config.yaml
num_hidden_layers: 14
vocab_size: 1024
attn_scale: 0.177
init_std_qkv: 0.0739
warmup_steps: 200
batch_tokens: [8192, 16384, 24576]
max_seq_len: 256
doc_mask: true
dataset: "wikipedia_en"
Each number is 128 + 24 x the weight over its row's rms, rounded and kept within 0 to 255. Layers, rows and columns count from 0. Numbers have three digits each. The size before them is the row's rms in percent of the matrix's.

# up: layer 6 MLP up, 192x64, rms 0.107, rows 80-110, columns 0-63
# down: layer 6 MLP down (transposed), 192x64, rms 0.106, rows 80-110, columns 0-63
# gate: layer 6 MLP gate, 192x64, rms 0.105, rows 81-111, columns 0-63
up80 094:091167120151159101135109151101118088112131151109120134091122143166142102115139155135096100098126151068123152157106095113159110110130120157141120124170098089086107133114144107138139110142096121
down80 104:122145146157170080115138145127100108136163110121124147124143122154116119122138125066123118113115131126130115204115124115122120167128148130155130167164104120079075144102143120107114143089149135
gate81 078:136120132092147096117093152160126128126123192154123107143084106138149086110131130138160125170154104118130131143148094121124108129158141142127046113131159119152159118141131100114157157120130113
up81 077:124116147132128133153132119116158104073140093120084106129165119141168122132119159149108132113061116126121124092150133124168107135113140147120165168120125164154143133113145165138155121086080134
down81 076:113132114087121121148154149103118111108174104103136134159118126087165106117082086189145130112101126100144117127127084106128153133134156157093163121097151142115139149113119142143114156144162157
gate82 118:095118093110118125096100094096109106100093097125112122156115137093114114133163141152090132103149137122141138101107097117107140079118172176131170151169123108115125146121138099137117157154164124
up82 108:138122074136111124127098101092155097125094123143106177123167078100160164122106108167145137146121100173126119131107141124143145129141169092110126129100105100100122150102122130102103117129117159
down82 103:133130167132084114106115115127130142153162158148087120087099090143125200107164105117130103127143086101090131147099098164138169140128143106138140105128129118110137142140099140138105151104135110
gate83 098:125131191113075133109142096113150129123124121124100113112140149150135140115121119167133131132148108121117155141094177112114108092136148079140094117140084092088135113140140165114109077106112140
up83 102:139070085108166165131102127116144110105125122091159093153115101130104102145132100084132100143119167107171109100115121127162107116118141162114122130127116143129139174131103086141160108141148123
down83 107:177153137108158122126158103128074116177112179116159137136083134134138162130112157127104142116081105172129101126152126107119131115173128139105125160165117156148139111121113115143127166124147135
gate84 094:146107145105089144126107163170138127134078153114120114140186097101158143127097162155129089143094132129103109125136095132118092153161187133109132160131158135113152125153143118138125145122107152
up84 095:167099137116106137135130166174158150141107149121118114154176121130142163127113149167120104119107117091090114097184120137132132146131169101092131143091174146112151127141136128139164162124135114
down84 098:130119114102101166150139135111119147175128102091120123130137104127133167126090112149111081140109124141123104087153144105178123088090118152106126130116094114179140118130095171106132124146088147
gate85 085:126080102153100150150157179126121140154105100119137133119126140110120157152110114158139146151063144124156109094161108154161132137139134153099133129083130148136111109137118100149146087107141174
up85 087:136149135099124112110096070116133116129168085157121130156159134158150102133139135123103142100176097131108117162077137115123123143142126123163108133166127118105137162139138134144114164117115061
down85 098:145153101089133111094143143108158086150158148152132110126091128149131133117177082146110175083111177152139165155109115112123144121110150103130156136166123094139146104133151126139146148150140110
gate86 105:134149100100090132124121160099110112159110101111135135090125127120166090141099161141113157086137105117095114142134147127139145127097143177141131126106137133091132093086183150135106170100122106
up86 104:135113137142104124131114098120100112096157142130126115196118114110081137093194126128129101136133143160123115127127131149105083126153133104123185133145160122156168172126136102100134121154121108
down86 101:145115129122135144135141074128137123161078127125118124127137138124091166110146134063144090133152118095133157130118122155137119112128178155168097140155099130134102151141156127167143132126070156
gate87 140:091128093120107173096079155161124099125134086141118105127135117148097084106147154154125082116161117147106088142132125109139142153097157136114138149108133142146157128154120149126141126148159180
up87 137:086099106135129158123121150125125113110107101110118111111133109146080099107149148148190120125146140100116117183121137157151101144141123108117178114110123107129173133153161152111106143124188122
down87 129:137123168125128123127135091109080148186121118142120132130109091116096160168127127087143072160134121135111159087097108153130137091133139125147131105132137083138129150113125109133098122136075100
gate88 101:129126064134103132143130121126079118148171120111146117125147131154122160138140115157137068136105140176108182075137132169130124134110097119096088144118106121127129156110142160124121110117137150
up88 091:118115121146128091082134151139122152151138163136114146147112101106145096138113095133144129157097122121165163132165152091158168099104126095120109091111115180115138137146090126136103146075106120
down88 095:133121121182138164102119075134116091118114128148126159104131165122097114139110170140106109137159115203140145132093155134148124123140133163130105154117081140110113123114122175123158129140133148
gate89 122:045146130143102169136116075157134169107117108148121102132120115151111152108143097158182114116113138122162168118152140126171127102117119112147141124166129099139128135149146136136143142125155137
up89 106:083152134152134135132097072159177149087086092140118102116136103131105125089138097152180100111152137149131160137141103121180119130137125093144137103146095118154113123138133137105133119140121135
down89 114:168111117152149141142105134101140115147123126147104139099175113087138103144101157147092140124122098111092093125131111145106139161131131139092136110092077119162155154126112085073130133133098104
gate90 098:130111089136145135129118113117152184161117155162112094098137102138091133154110117093173103115165141126090150157141131135113136089111137100142113168120094131134135077147112152114120112125171106
up90 093:124090085121168126121140128138136156131120158108129127108132115178135107139127172112122134144125153111134153082095151087136117111100137107174135096171116092112103167119154128183121146130157150
down90 093:150100105124105112148117104150141131146117150163136114167128132096159124101138123186085138150122133139143144128098101145093094160173136149119151140087116148102135128118150084108122155189112131
gate91 100:091154092104104135132147139114124128120141171125142142144152129096153084126098122083084119144123140126131123126115147114128104110087151161183117093156171149137157142122183100148142139148100137
up91 098:127152122108116120102173122085090132101104162166136144136155142099145163117158099125102128131103132150101089104155149093151129111124123126115156101151144134058166151131139125116140120137144174
down91 102:150164137083111108098158150118122079116139195144139133099136139099099183102108144105135111141145119123133123147155094131144140109117136114139102104145123121145194165117155104133104122128106128
gate92 085:140146124172132117144098122108073164124128134132108100104140133124105109128100159147116110162124146132110110145171129112100122121104161128094117111187187140106158169124147102091129165134107132
up92 090:125151137092145119168155164165109090104113107093113132072109125115172164159093139137120141135125131161094114133093132159132108142133117147164112111162130124090120151117144136127159146132134075
down92 084:131112119209115144134078102096124112118126148148080134152164163135085145117100121111129106109111137110128157125154126137089104121103164091135101121123118138117116136074160118145103124117127141
gate93 081:096151120133144106153113109143134147152164131168080126123111134123122171103094139135103143167092112144095087109158116130145148178107119114058095111121133127096132123134093123103130097136135129
up93 082:149131144117110112078146158135113133144129150124163092140111147128146133136157158139132114102164133112122149089102120097128113137178115124169159174152160140181101117146159136141119146141096179
down93 084:121144118089098095103118146133119155131156122164156117087105121149142177129159121156076148119091118120113124149139136078163123146141130144143115178112134132101155111132103183115125116139132170
gate94 078:122101118138160156062136111142115117096092137103149135124092086151118093146132136132132093146180107148142149163141126125101118126131155125078163115153114168082126110143144122129124131139167146
up94 094:087106100153181138130151152122151122097107134101119139099133076108118097147107115118115119140176136158127118188139099124103102128134157147144174116121095142095144120117162108133108137103164122
down94 094:154141203139107113110125121143130142111121147124174123142113181128129148144105121206146139146117129165094175121143130114127128172141128114156136095130116101116099114124151153115150107147125107
gate95 088:100125144129134074131169144129106114096089149075083105137145135133119126164163170157102132123125099117173125164110134117126137122122136108120133121151141091113102103130107120105090154140131184
up95 077:110117120100108141147131091134139154168159165182098107150173138133123148106110104094110130118072119195127105128115133162138160140137113140108164114158138138147101110118117130131149129133120086
down95 081:099120174141130070127131130124093127124111112116098123133143153119116129152175150141139154103103092092137119155132123106102138127127120107120152132122154083104050104103117143156087133158104129
gate96 097:090086094123142108135140127103102112143081114068173093119173133119128142126105127155117123124138148061110133141132125140121148133086142153136165122137143087153118160089138148137148124126136151
up96 094:162087134106095120110126137152102116156111089127185102100151127140081120128099146141133150122150128125171111111147140137113151127076163149119129110136137107122128110136137095127090134122120204
down96 095:124135152134141129154110132128157148137146118156098168098079131139123097143111155143146068130121111145101130112132169147183070127142110133119135151132158140122151112169108172137131094136127088
gate97 080:110133122132172108076143115142135126156108136129122126159134090046146108111132110135081099114130118121131153154150104108151106109154105141149145178087121117109127105133125093120102102140127092
up97 093:095138110130141102109158121136131086184092112115123130121155111117112165125160121142121125131114131146047128123130108130126111121121072156143135159140164177121152149143111151095116092150133110
down97 081:163122095156140130136143143125101128099120088124093117074075102169164103103123124131163119121153149180161106130084101153104139126145136128140126149121164102121136158149130103100146100120142125
gate98 106:135164060122141129128121130127158112129161144092098134145140175131166161112162153097117161145090114101122129145174134141128126144133111114105133118138137179141090110127121068150106126142132116
up98 118:092096193148101135120116145155103108178112105140153162095118104078138072180101125147123092097136125138132115123094123120123132120112135150139119125127146095138159144125124140119124117152090113
down98 142:147143059124150129119127132143172118114152161117109104159109170136152163118148127116129195136101115118152142142160143129126107155125123131112118133129095192121073113120148091131130147128128127
gate99 097:098149126114141073146125133127182121143131135144096144143100137107145156115155136106156139125118131151129110113169130065158177100086125146161078121142125089116111115114143115147093150117126142
up99 109:139098136130091184126098104147088151128133108122167148122146131142127075146087121136111077143110148115147150142134119178107119171162153108111153153093119148126138161130139139108148097148117138
down99 110:107117153123083153125120130154120143137130123110134165180132143148152135141156132111115114111076134137162168158138095130125170141157143134121147133109079162129079141088172084128142151126127150
gate100 086:098139117106086170131124145085146133128126127153136098145138135145181119130134128139171141135101143144106122173086144144163125151152105111154121106093136122094136144116112174147152151116089074
up100 088:127112127112125143115161164142146160146112118113127140104133137144143085123169153088141132158113098104097116141099147135119114097150142096120104099121141136072124103145127177134178096130136066
down100 086:141136168105134110121109147117131092128123146096100189098126141129106050109100076137110144120132070112106144117124156111126127122162147091139130093145142136114129129144130157114144105119162136
gate101 098:146100090156086126131126157159140141145162120140185160135138114148106127143118109121127119127132143117127144147115102109106102126154153107103097106143062104198134130126152146179151134112129136
up101 108:102172178118151141149127093113124130095104134125122100137132133093129105096146129136152156099122128163095108107122156119150167112133122164161161132110177146086114131100103094111117080112146113
down101 103:109088110117140128074130145140138128117163100119130160137127122165100152131128150119110118134118150097154168089131139104122115157122124100089096119162100101176158162133129177154119172141146150
gate102 092:163160132076113119099125125165155158140162087113134147107143107135103131158145105114145108137114132128152129152165136155113103113108119097108084115147091133129099106100149126123061157145160129
up102 101:125138074158111139155074149139122099124142165142159109108142143113139144129167141128083149131153126155110123117128113147135107174191120140120116119149098136148149103124129098133144101072112162
down102 097:173133177130113095095109100140161165144100125075166084121156119112119116153164109123138077112109112146115150127151104135124126063124107133140118141139125085132161119118142124143115111126113124
gate103 086:133150131126116106158136126129164128182133143128110117126145124105079084119135152106125084117149152123143063101118101134096103139162096109149113111153124164115181128099101152120130154154130154
up103 101:105125099122163136167110151142118111153096134124146109177180063109113109085103110128132130118127110147107131136124129160126125101156137106165136095131120149106133165094103125140132139072128095
down103 094:133170091144114119101132134112153129123136091103122169099108181169122126162172138108127106114142150131139086110124141104109146118121139091070141124137122150150136126126144101131132095174146177
gate104 099:119104115155098123170119145142140057122125134150190135157099101086151142099108096120141103134144159146139126143127090120150138126132154092102126121125114113166095135131154099139139125081122152
up104 101:115118122126101078148144115144107075104128125118167165159155148085126154090153106148113071124123146133138148108139086078138119110115144132112126135106105120151093119138155104088132125109096139
down104 101:141127129112112105087127143140098121124115110101146174173148132128110119127086125200113133093112130089125104097144120101157126126149118121137078106151153154140135088122138084136107141154089111
gate105 089:097125149106153132093122163154094111103157104140139133132111097137090095143122104164123104116114139091143145138105083149122121141080135165096143146121147133162097135092125152173149171125153107
up105 100:115112103084135135151142124126083141089152152150144134171089140105112115126129113138092124129173133133131139119141126123118115141057147197134150108140119118168108137128142144164129178114139145
down105 103:113150125149113132119149115087136136102130090069139134153151146094102107127154104131139138113141140107139077108143144114172150151121113097095102144158118117134071139109094146159164107151146097
gate106 083:163113096158114165123085137184129105126142112118136139155124107190169093152101129135138135150119145154104133163136127096124177124135166106133127153073117100137143143112126156118150146128139115
up106 084:169116083161119180127117168154165107117124129149146126122143148136143111103093093126105142117116119161126115157129127103164190134127145117144114145093099100131127088114134151140137167088143157
down106 084:148099117154136114126114138136151118138130142143100113180136120160169130153124146141114147136118163199122119137110131077099153157156117126134153137093156115132093160138135179077151127156129119
gate107 083:087156171128147099123111133163137098099163118115134097129151123088126158154146105142086132110118121104096128150085116127137096137118107126151088159100114159168107106107150132142111084145158106
up107 083:111088106168094125102114138102139174093115165137163117154093120143137069142136141145156142114148173132135122121168105079130120103145154153107131131139172091133126153116133127136130131124094152
down107 082:116114156120118088141148162109120111104125129169107160193115164117120149122075159119101133119123148073160104117175149153113139139161122094108092125127168125136139126114134115153139119124157137
gate108 102:079110088169092155105126124135130116174130100101138164143108108111143124116111112113125168174112127119127140147139166133111147142164077103125108103131106092128132162156099113118103116117172107
up108 102:124126088182102143108126129121117132141139101086134113144102112110145142116111152128151163168135109113174136154120139113091163117136100097124137085118119059121131154118110082117108130125170107
down108 110:130096153134094128157188162108123142122126135073102152144136125119140143108168125112111114093173117089103111112136078118127097126117085126130140124125106127089130109164132163146118116170150111
gate109 107:121116158092109127168167166139156093117157144135126105135079107107112143147136080108153110143110111144141130109130166159120104148153095118121142105135144120138142161142146149174103119088095085
up109 101:130110110121052111139130132120080140107132139167131115141135118122158157115123171159128123162154117153124151117156149090087121086115109140162133122138078150138140155135110135119092088155137109
down109 096:099125125158092063125124125113093131143089112167140165175154126105142153119099174147102083159122125134144109091153104100127138116124105132138101159119100101114136132143102157117125103146139115
gate110 102:094127105092082112143155164141113146104140127116143111133133134107137107112148125141154135147103089140132123118131154156146147139143086106100097127137185154151153118141062105098129083109135170
up110 105:143129128171162146101110096107137140154093115145120134117131144158143133134132096103131127088172156153141129126107120111110130091117130161140162093139073123089096152121129143179121185141114100
down110 106:127152137142142122135152154155149103169151093132150113116111091121083075138157152119127131126128159094138116131151125132154136122169176134162161162134163098168141179089132116132115127111147122
gate111 084:117153146135126155150129153141184160150114120077154127091136115100084110096136092100128165138107118093142131167150133137133087147176085131100104111150117139155133142121160120122110127141108146